python train.py --n_layer=15 --d_model=128 --n_head=2 --n_kv_head=2 --head_dim=64 --d_mlp=640 --vocab_size=1024 --activation="squared_relu" --norm="rmsnorm" --norm_place="pre" --norm_eps=1e-05 --positions="rope" --rope_base=10000.0 --rope_fraction=0.5 --qk_norm=true --attn_scale=0.125 --bias="none" --tie_embeddings="early" --parallel_block=false --extras=["local attention windows", "a smear gate", "short convolutions", "an embedding shortcut", "skips across layers"] --init="uniform" --init_std_qkv=0.0502 --init_std_o=0.0623 --init_std_up=0.0718 --init_std_down=0.0718 --optimizer="muon_hyperball" --lr=0.00609 --beta1=0.95 --weight_decay=0.0 --lr_head=0.00393 --warmup_steps=0 --schedule="wsd" --decay_fraction=1.0 --decay_shape="linear" --final_lr_fraction=0.05 --batch_tokens=[8192, 16384, 24576] --seq_len=512 --doc_mask=true --z_loss=0.001 --train_tokens=125300000 --steps=8434 --dataset="wikipedia_en"
Each number is 500 + 40 x the weight over the matrix's rms, rounded and kept within 0 to 999. Layers, rows and columns count from 0. Numbers have three digits each.

# layer 5 MLP down, 128x640, rms 0.0718, rows 0-127, columns 448-511
511505499511469452597463484447452520502491444442532545540483497476510381511479517527489434490446542529510526526498513391482511462479480501535520464515533520500554489436476537470553470525519488
475537435501509483532524468416438512512507565531524594517489537494482478438540560477418418476527486444477534484521491510524444501593500511456488499506495479475487409470475449585507467479484498
464545560521479569541461474522430541558499543460422480527540538565491523500507501524466532517523461511474520465554538482541576484499505454524471517500513427531528509469553512478483512511624412
563500492491449478537500457549506540468499498450567457493462522490615507477449514459529508475501464471509467465551479429456549513524535452482494460496508435459527532489472539412445483561430548
565499510475503492491442537482489509532505419454494471453484553540502488547476476450463574567513543524517504506522471534503514458467492512544502539520572486570438502574506522541484500577502476
492492577552489413548441451450484421496495484509524538546477527522558518544494597511458474530460518428580488492427518557507586539462544516516529475403540538501467497514512489480551536490456453
513454575489549463512463526531502457477442502496399505558430456427481451547594556539537455485506504502535481514521536477409438466506535488525504502525480577559493470552521453568463537507562467
568480474491484500523527526454431512525559496480491569494502535499526503489550505514517484465455484499525570502495454503404431494423464522481508525548568484505543539568540490439436483415510482
438508545497536525507548464564499496527459518502457477463443435478538481438473460513495493483481469606531515510462497479528563479529460498460474499472464459498477539459500470531449481438547527
490428489488497514522514460541432494466543499460500585525481428463510490457476454474492536505568526566524512511523510509462467470494578545485532548512474430514477462494457460459527495552500503
486581502508505471503523549465443425410492521470450530522495553459544511460483544534452478461548513445421563530496495490503481409451485454525554482478503439472568475548489532471458435489537510
456470551502539513548520498485522481536544525513501502501526505473473485514481476514505465551496551492491482487510548520486525520544560581444556457503580458510501478489504543475550552524570547
435443531478485556434473474485499520545532528560461448511632513516500493485473517470478441413494552502489533460443484473440500532544515553522572483501490499488520448539524574501540479489463513
520486471532553492443505519433568502483575520545486511467562523537570494564491530510498555475518493453507471523488558518459465597459458462508476594429550506602513500516588489510515499453411479
532485496470573495560491463564393569568474422529489474414434501526518530449499516508550444517488510461437462576536526449521457490505532556561586466514444488490503529476479477441478468480503498
532516455475551485523531496473487441519526518497471511505515539504521493475525575494498449475544523488485485461453488564485493448593520499553535460548496543566512453460451484506466485459514462
509635508465608606492531536412514374502511555521449571465534433503485525567545437480406552478488532466507412518413506495512433497556446463509473596482516457502447533514434479525468571528485523
486536379503410542459504477538537554506503483475446472492546576490456566486538475482583517496459548545558508548429527519513498500507565438513508490499474461532496527501542507520500519526536509
502539535497521486513507556429467485475478463529541494474498509509549445531571461509468504514521499550439466432509447508480500501549449525529429503437468543505541474548492545505541515536462477
457459541480532490474488470474509476511479531546563501494459506472509490552517467495483446513467498519478420508516490551488557500532430447473630560535561524460525524476490477482504543563482458
412487505503534498393544513497508471490543509466425442473448487453537467509489513536519481433502546416542532541467485481470502509460499562479520455556503534436539511517563546483514483508547392
531478472453493556540422431569494486485524504525506463457477501474549572518499472526458484472483481508492546452588495434508443453528466507443469522487495543462477544450501455484469456566426565
583419502564513503510548483457444540504523514484513507435528521478486509466461480520456412527496474494532551511524474537450507471523552492554460470541491491477469517529501466506473504489499499
533464547485481487460500536544534515525540496443460507533513521590521425431520517496440489480474459577492430500463522406587495526483496510475544536467539503533550461425479513397484529496466458
482482544511520492530434429502468504503500514495586472529578493529496564523529551452501583464510457514526495506492520504538516460444477487453487571528509524510513483531495472423525450507530501
536512526589527520507587510463493432556493514516502514562468499503497533477447609460524515542487528465520475536516447541564480469441480501565536521509483503503448466490405532513441555522477525
530464494511467480553533527537531508493476470498546476491488468546507420498526503474456474491612534562523397499455489443572535499488500534450503573539578532531515524488519592517433498440524445
462476484521572506468553543478560441504498500571469533458509530474527482507522474450475576459516520448533446384555508515504568529536530568488437451488529465548593482496494434484508502545537558
489553466538465441509490529461581544442570519443467500566487479442509514569551524469423499466567507486529470499506474527472468518476488523527509543550475393517582520522530496509499583463490495
511547512478475546513487523461547511466542523474502477495447482517483481541521489496489470430509517572479550558484539522496498480546456457470512483523498524487498452483483457469499502512591442
490509465474521466481495480506525479487478539547613490510558515465502545500552417485503549481514492511535479541481471514478493536501525526530606481459514468487523430472502416520523545430498456
523519446504438530512517491458498559470418530520578503468509437519498541525565499528531542505502508514467445421530508500523488576428519536532531515513465545515524550475523551484400453465512556
495498464527507516513489467469517507468517477484488582519532512460480449468513508582507482460488483522480525463549449497503525469471417518485462483499487450415495541507491472482514517573539512
526497538528488458497469497512533495471513472500464537480468510506584485448541514536467479533535523557466493482448550553566477397470533526519566554470562542434539424514471512527522598457472485
481560465529509511477482449474506513542521536488447510467518487421556424487485496533532507482583514500496480439532482504498519452523532521546515460483470470503514473458517492538499511472463584
524598506511520496534474430482603413504589515494502496467457476556469504498494460486494569481461512588503452433430504467463509403516446515506569495483546496525525476542532514518415546487524525
503514496469433514525607526549509532478504507532489504504484500512536538484519488514445453599535531480454469567470553484499486541532482526490499495477454510509501491528449569513574510469504565
494500513454537431480539530532539595441546485558529397512523491511500461521502507568501470439513478467517506437491497535499455512485524487481486495501448517492513494537467538510491535495507467
466529487486506491455472462488541478444437487453484494508511480546587434506486409501499502546428451454517450509474534495473612485557494469527433478559446558549566432452507545568439495470506503
477511562529483550547452594479502514521527476524413514437478564464493575503500524496520500424543469486478549517518469449601504455525552543525468479446506460453560473432502525543535561550469463
521477503519526536533480466480480521494444493467486453492467536427464462523519511468483442517484518489501533515511519450483546458490465496556514488467454489494515447545486505537564462486454510
517425467449553516533501538435482529526474431592497549434470508505468423446480548576538493526501453517493520518502478565492529506519520525507558557559512466471469526505515423479479481536471504
480529482512523524525482534511539537473468534483563461469439520551510491465521464531523545437528467478500469455432510566413514552511485481500572507540553479461583532508460511545503526543461524
520474443512527430507427489500468513517534490481489518483529446572500541500477523563533463511596531489456421530488449479487455514502474444565462541552498460460443497504488449448423516542513498
484481528462506419524549482522402480517446457509542482466471490509428481510561550470444488411458487561517507572586472567546524493589471522567548485466482543533447521519458502507486502494548558
449472417545531485444445520515542502512505531517585471597630414473531571561500494550488450430470545553527531465509532490488548450529488464476579509503524478514537427513536416490536517506499493
505465495445456495568473501499487502529510534463483528489473513493458573470513491401519546495504475523511422451603473516481527397537481508517399467451533502484462476465477611490506454511460494
517485423517453530508480543413510501487517461452503462547532461412585514471479465509559467428523454518528498543554420492459529510493510434490549513482526488477467488531498525537535478482488533
509450598491566524497490475459497487550598538607524457512509540504519544462441431473525549544435549446517474497511483556526491577525485509418405501475539523458534392462520520472519468505529471
438476512505485517538504560447537508486508508478523497461426487493479601532460502519553513482478526546471447506501541499489437472524430437517544543501503542513547517426550485484451594529519505
428458595474528599485520505517457507485579495480505497500510589503395601491421473524435519538514459532507462523551455459542487530557506522419529503589518516469518476478519610498503530538502422
532496485521494502449449469542348485445545517450538531499537505482562524509479516552560539429469465523465515569511492487473527514585510488470498534463488506458501493394558498515426484491503530
585449506487485415494572483510511459508492501494535444439456530528513431532538533551524525477456501477494572546475469506540564486480567453485446518479547558481495564509502561441453437468526512
508572474413503534559495466487536461490507473532487527524428509520490532579467535489499511490480500478548495422585476578536509481481526472550473481429568523549453561560499451451491514480522548
539517510458501481521458493504445460539503539512581490537503461565483537526485467511502478453468486533469527472557413496435483496510462485568441538489447477510464522515507542468516504499551476
512511474575592507538473492584553497509486574511471480496474482463491496504553490482517459560530504484521512502434449482586551493468485519495538396527505533514500507452501454460408492473446413
498515584487584451451491460572525565544480497473557476493423526521512499471572498498539447494539459494503499509514565580527473519523543513506486457507486581543532472512493525519480499566516482
505501569538452443563520495551565500579527490508481425515443567570531573537471527493539527524491520497467476562554474487485505501574485434567467542418455511482432530438451477459438545497499541
520515553498437514491545455532531434451437492594458486472519490550517507448460496431404486486524505513534469621505473559462500506522508550524438509556496570545450477499497503458437490519462499
487452430486552504564508497450520455451507450488487463508531471525470483449538521491523577479509470568496498525567528438443452466480501524565548561496508525487501476540519521541571513449431525
467442410539483542499439456508482506467536525575530510553461535436540542399507519542463452420482509506519488587525481480498501509527539474504471486513499532494510476479478398483502469510460492
585522510445493570446454474484498559500520468512455511566567490540520469544523434539547508510487491523531455502529498486520515529519470521478532507552523452510449490473496489489468445494504501
553534423535541460511498461466532449495489518486602466585453472579505439502483463506527484532511490557545497453615473408488486494480492521470536507444527503544437501499508550543544464499487523
492547476480487442507490503498583518584575508506554508500446452509560588617488425501505522474489441461534467495512458494469592538482537485470497465481483503463544573521527541435543416456477563
487528503464519492506560519442469488537535515491523484527488450488490471499483548450493465446530552482468456509469525524533458522423530446518539468449542422500441574496506497534541375388519529
529439480495457539595537477485515471481546536479523542499548508391537476498530444517520479461486507473531480437492561532457555431491495627495520526466524474487470515501505469479499483505442460
539466511430539492472466494496572510467468509444447540537570521511477450478515572463546497555522539480476501504558503528511480557414531548477486540474486474510484491575587529521573505493526537
399542462492572510496491497549516560550513502596467544492516554434585533503501505491517520458481428556483529520598473479485479548443501484486416437480470485474467490508487499531480531519551508
472500575497515474512476485497528548471487505562421538506431469517481479519493467517564514471464465490520542487512498436512433518575481521461587486474509493495507463549521554518492447542484450
474563511501416433425528497495504491512485547541596524531496458467477501505531489537492527503457442545563488466462546544530461476477499477523472540489526493510499531507525452491462441556485474
569521458534469552544457477515473602566491505478501472467527502540550523467528470449446464501501405495446537468499452452529471478516543499537494507453489471518504485488515570569521521450467552
575450435510473510431477503476499526506515511501377466527527564428524546546500466462460494559502507472488491470471531531453524560445516462545462520466508500514451486416536487517553446469543511
579439562458459494491514532542523453490524551418429519499455459503520471413485522466538470496491444531438533477489510440511473507490461512505478445534542473460491473465459493500495442496560581
539503504490427455572522472525483549484564528515444576496445466426547505504451520517511510528521495542495531526446521506421432590509561474461525504499479455483539519468456513441490589465545523
544527469471482498506533454524483503554548488520474494446554466438469529433467442540512457532516492529506565475470432559493474477563523542521536524458456445532487566531565467550483444470445517
514479455480463534585427495517565506508473480442518447531430501533512496510503526481475496511470503544503505395539504507526487489472529552525489491533567527489491448522487540578452489513493526
476459457522505490500501544506549486497470494515520504485474461489527514529500500555409575478451459511504552490503511506546613461578487486469426520470587492474487486480514522475471533563530514
513501510453542505534486480485487495528524493503485512499478435487473500515512456552476471455440506502457526531474462461439502519509466531488478449529482470459510521521510540515508471420403545
500482544528507509457508447517539555533444520488442471534508503459510458604532539532502492415496462481516493507499484598490487495442474469493456501502494419511515473481497516486484508479474500
502486440538543567523514539481476524549470519428527406504583517476466499484528483571467411500518491460500463490495496481546501509513481507463490495444495559471434500493534451525520498549537534
480507478455566490423481447507506430494502384462451488563548467478524418433523541540530547507451494552474452500473480501525534415531515467486496504529419478558489503436473416465465454458476513
576538474448598569457510477521489480469497510523446522524528469543528536525584504481477514443473458478529472419520509548534417388446490532508488547487495522431520493504545500543472472450536467
514408463536515461512586512490476543471493532524534463446539493546413536523519531457536466486527556488506522518433542521510465513540537438512583533511449425499517503467512488493536486554519485
544468526520476517540500466480516476471444474566537485492440480535486416479526471460463502486564500530500532585564512484565483527493475554501563435458488547481564482520523493469511516499419426
488477550507511489547521551548499443532470502522507530463453491461543458474417512478517489473502486506485510501546492511439499460533491502607541469431441422455536530515564456514496476454511431
501440556503414503485478514522465483508523526521511476554506430541475466422445551501471403476493447463477468500477553482500514581478441482458482438470546500495480561494427514580468487491539523
525505492538491506531506484487462442549506503615529501458491430512473536521503520470473521450490565514522451498559512510576455572524511472538502459521423423522532502478503446513460495497551559
552513438557442408450529471420574557459573506590578531499468503500469500575502519478505445509449437506512529490561524479552537481517451540416518466548543499516522506511484485439552531532523475
548500501503469552527540476557452437529518447482591504503466563494548495565482524556543534531458489460501521503481558549480496452522453495483535527511503511528401470490491544494477459476489530
508447449383504526530540487512535477469479449553507543484438495542588582553476529579538509444511490528464567523449497516480513424518446575498479457592524461511475528545490526420571517495478499
484471526506485547507496468536551508472496547514540468429540512431597576442483515483460513522496485519502497473489502504474464393526540524549435490462466522457539492497489548508534524578450532
540559417452446540462452492500521562444463458442599500521502492473587471563547499543439538504494501551499513448387502526496528428578558552524594612432489465496505551550493554493511551491568478
508513466526580487471505455468542509475538514440518544559547473526475470475560516504471510506433445480546500434475460522508492521543480410557488518563528575521449615535529440452474560453487530
529457510502449525454538502494449532589425509439492415476464501469517482517503523573543476468393489507519485505560448528564463466528520501598482496454493548432550565473523464487513500503494470
550442424449450456472495424533587551579540515488488429548491532490505538524498470436504475516515535521486482449488486519505570408489519513439502497493525542540589500548417400501497531459552444
515577532485490502500436543493460526520529501500432505478461535575524536539494531429519466600514514460524411496454552463497489563522493457520506549586492575391510514399518496499478478532535485
543617413476530495534444459571495508493515474472444570445549455440535456565511511482480550441422520552498495489493399481510447483462466436499524498547474549531475539504484526486514444499532546
547534517455518487564481475502481508471447501518635433523576533553563522495495518481531549554532415513453431510458566554549512475481522507524535487562450454582524501468549456494479466466534552
438524525577543619540524508500494512586505461435509483493522551478472524517498529558569555488483485493487493372538496520523520527532488437481566450541575535527526521583493458502458556479518444
505463476471485474496427516482483539499511456515556496508492512486523492460469494502451542467479536461487480513466538484515517457579485438509499525600413440525532483500525490538474573434458495
506539487597482471512536579531497496422482523562478534425503508436460461534543459621549531518578514504587485415462523475498508456556438559465475473535494448497467508500496513487510494481521476
511568480548510520479544572555537511520446519492525546559597488502528467553548476492559469546554491484501563497529502529530483537474530470504545442498457501585504508500492498461426509488522544
518490451439485566489492519462540477485564527467488504560435533399505578441489500484532509498557517532481513460555518516526559445450512503466436443486483474468585455511479483497521546459491494
497494557495445489536511484560476507535499523524576464552500520553462466483481620466552568488453504555509454448592534505560401496540509490524394491560448521421475522469543493472509482485507461
525597456477453459427469575504535533463537524515567534580558493484604531552454535535497502507506490513506529518527478453474499554436508554487449484518482557497522477511508405517538523573489502
480611458483573489515530547513527519458529509553517531527460503523468500455502435501468478519498510498471512504474483511465519531519508497471512512530480506513462508479540500457466493579550512
509456409516521405414522518470483457467521522475501554506484467573439521599509528463520625478514489510477518465527508451454489502499484456464395553457419524534472520475549488511467438495493531
472450507551465472464519507457464490498466526538499521486431470460495514513576415510517419518476507449500535507516540543515497477482548456521535423509463466479519458444504501478491481546529468
450481652520548515511501561486475508546457436496499522500542480532461518453447502481485536545533470438516476475507459467457515538507490506472468509486483476477546559547530549545493507416528491
476485522495461474509526525573537478563507572457477513516518574508448493541453457508457499499566503519498446466461541531495498639469548476533520465480501425438567479507521509472544539506528505
534507565553448464433422498577534503493501549450490545500539469481380542509511498472477480527540523501548466515498480484542472471556411471460464503515518459527509498514488421452455472533449505
476553472482542555552509439490516543493461489502568481497493588487535529535493489534528438542543500448507513554530513542455569481584559520519435503552491506429498456481536486497516503513564474
534509465490440504497531494519522479533542466546491523521527528530483574558477461452471484519569525488492485546463566506540554558487491462499478489530470561515517546529526488477461507483473476
520392508550490520472544483424507411421511514464515573555408584514523544540465469525499505502453549510512430537532517495532529474436616498547512471477529476573502512458482480504455500431477432
495578472461456496531496406486442442513555592488533433485505605527588536533570515460515454479482520539579504534472508418508512416504501546457480535528587491496541574491518449473439509535454571
456488471488486459527508439504464415500534507505486497461507448502492532454455451541520508465476462477528558526521443566477484419525477513539476476461516484530482532550486560520489475538502481
493512448475493517510509489537535483516452510585540507531505510491550451481551579490463499527478507442523486529502484504412543510572494494525443558536533560509498505468489494549534498541478488
510531487475446487455528551521529434485420515521509559466467483494483516542532452489533531456558560449447480500491485438544467520554449484512412413596551453435450468515547453525567447477535518
497471544488446440473558429446523501564495482550527510512481421537517495468528464476559492437547497488475576528488478486522487496531437498446526503499493505517529542460459556515444495528547474
479520504490534474484514469512388531540490492529541454450475469454434461403491461538512492455485442537495551554437464429457486507487488484532607472496495529509462473417486509432500478531461530
444514508432546533513484483545565445485478531519467556575578508525470477549603463466568593474452539489547527543447471511488455458521476526465533528460539498550404539534509442518405456517477499
521509487521489470496517549497467536520469521507538486449484537561554504541474510509516530516501440520533473469508526506443486503382483538541477541525432458528498459409563493552456555446489501
475465517537482515499522536464487481499516448536617516552504488443547554501481609548581538469485515539435411477452465486502499506479545554441536463529466447504497512488511467501548517546494507
501477476507487534451462506560537528570497514512463505424489505510493500519454429485550442570418484507495402482455482477486489515518570598492587568476442537477498529560502452437467521542454408
578483442480548463444454552540530514547521488465454437500478607557462509538515555552527453464511501525481561411464514516444544569542472557491523513588527499495542527497523512448513431525570496
517538502490555579567494557504487499553547474456497525593460434462532483509522545511524528433483454456528486511564500523477471478496513523516480476498558453524547516554498449470496442531487514
560517498488458509490541497533513547455464444463451537429468487478436463363493489506503482461504492517537492520421552524546535489517545486475470533386522487561478556480506456489428455502523477
461497556472480467513478515504492466481435482463491574429541531521542451556499506520472472482516480498483519495464525447500491459438405486517515476487538523486491454444507505480507548548464501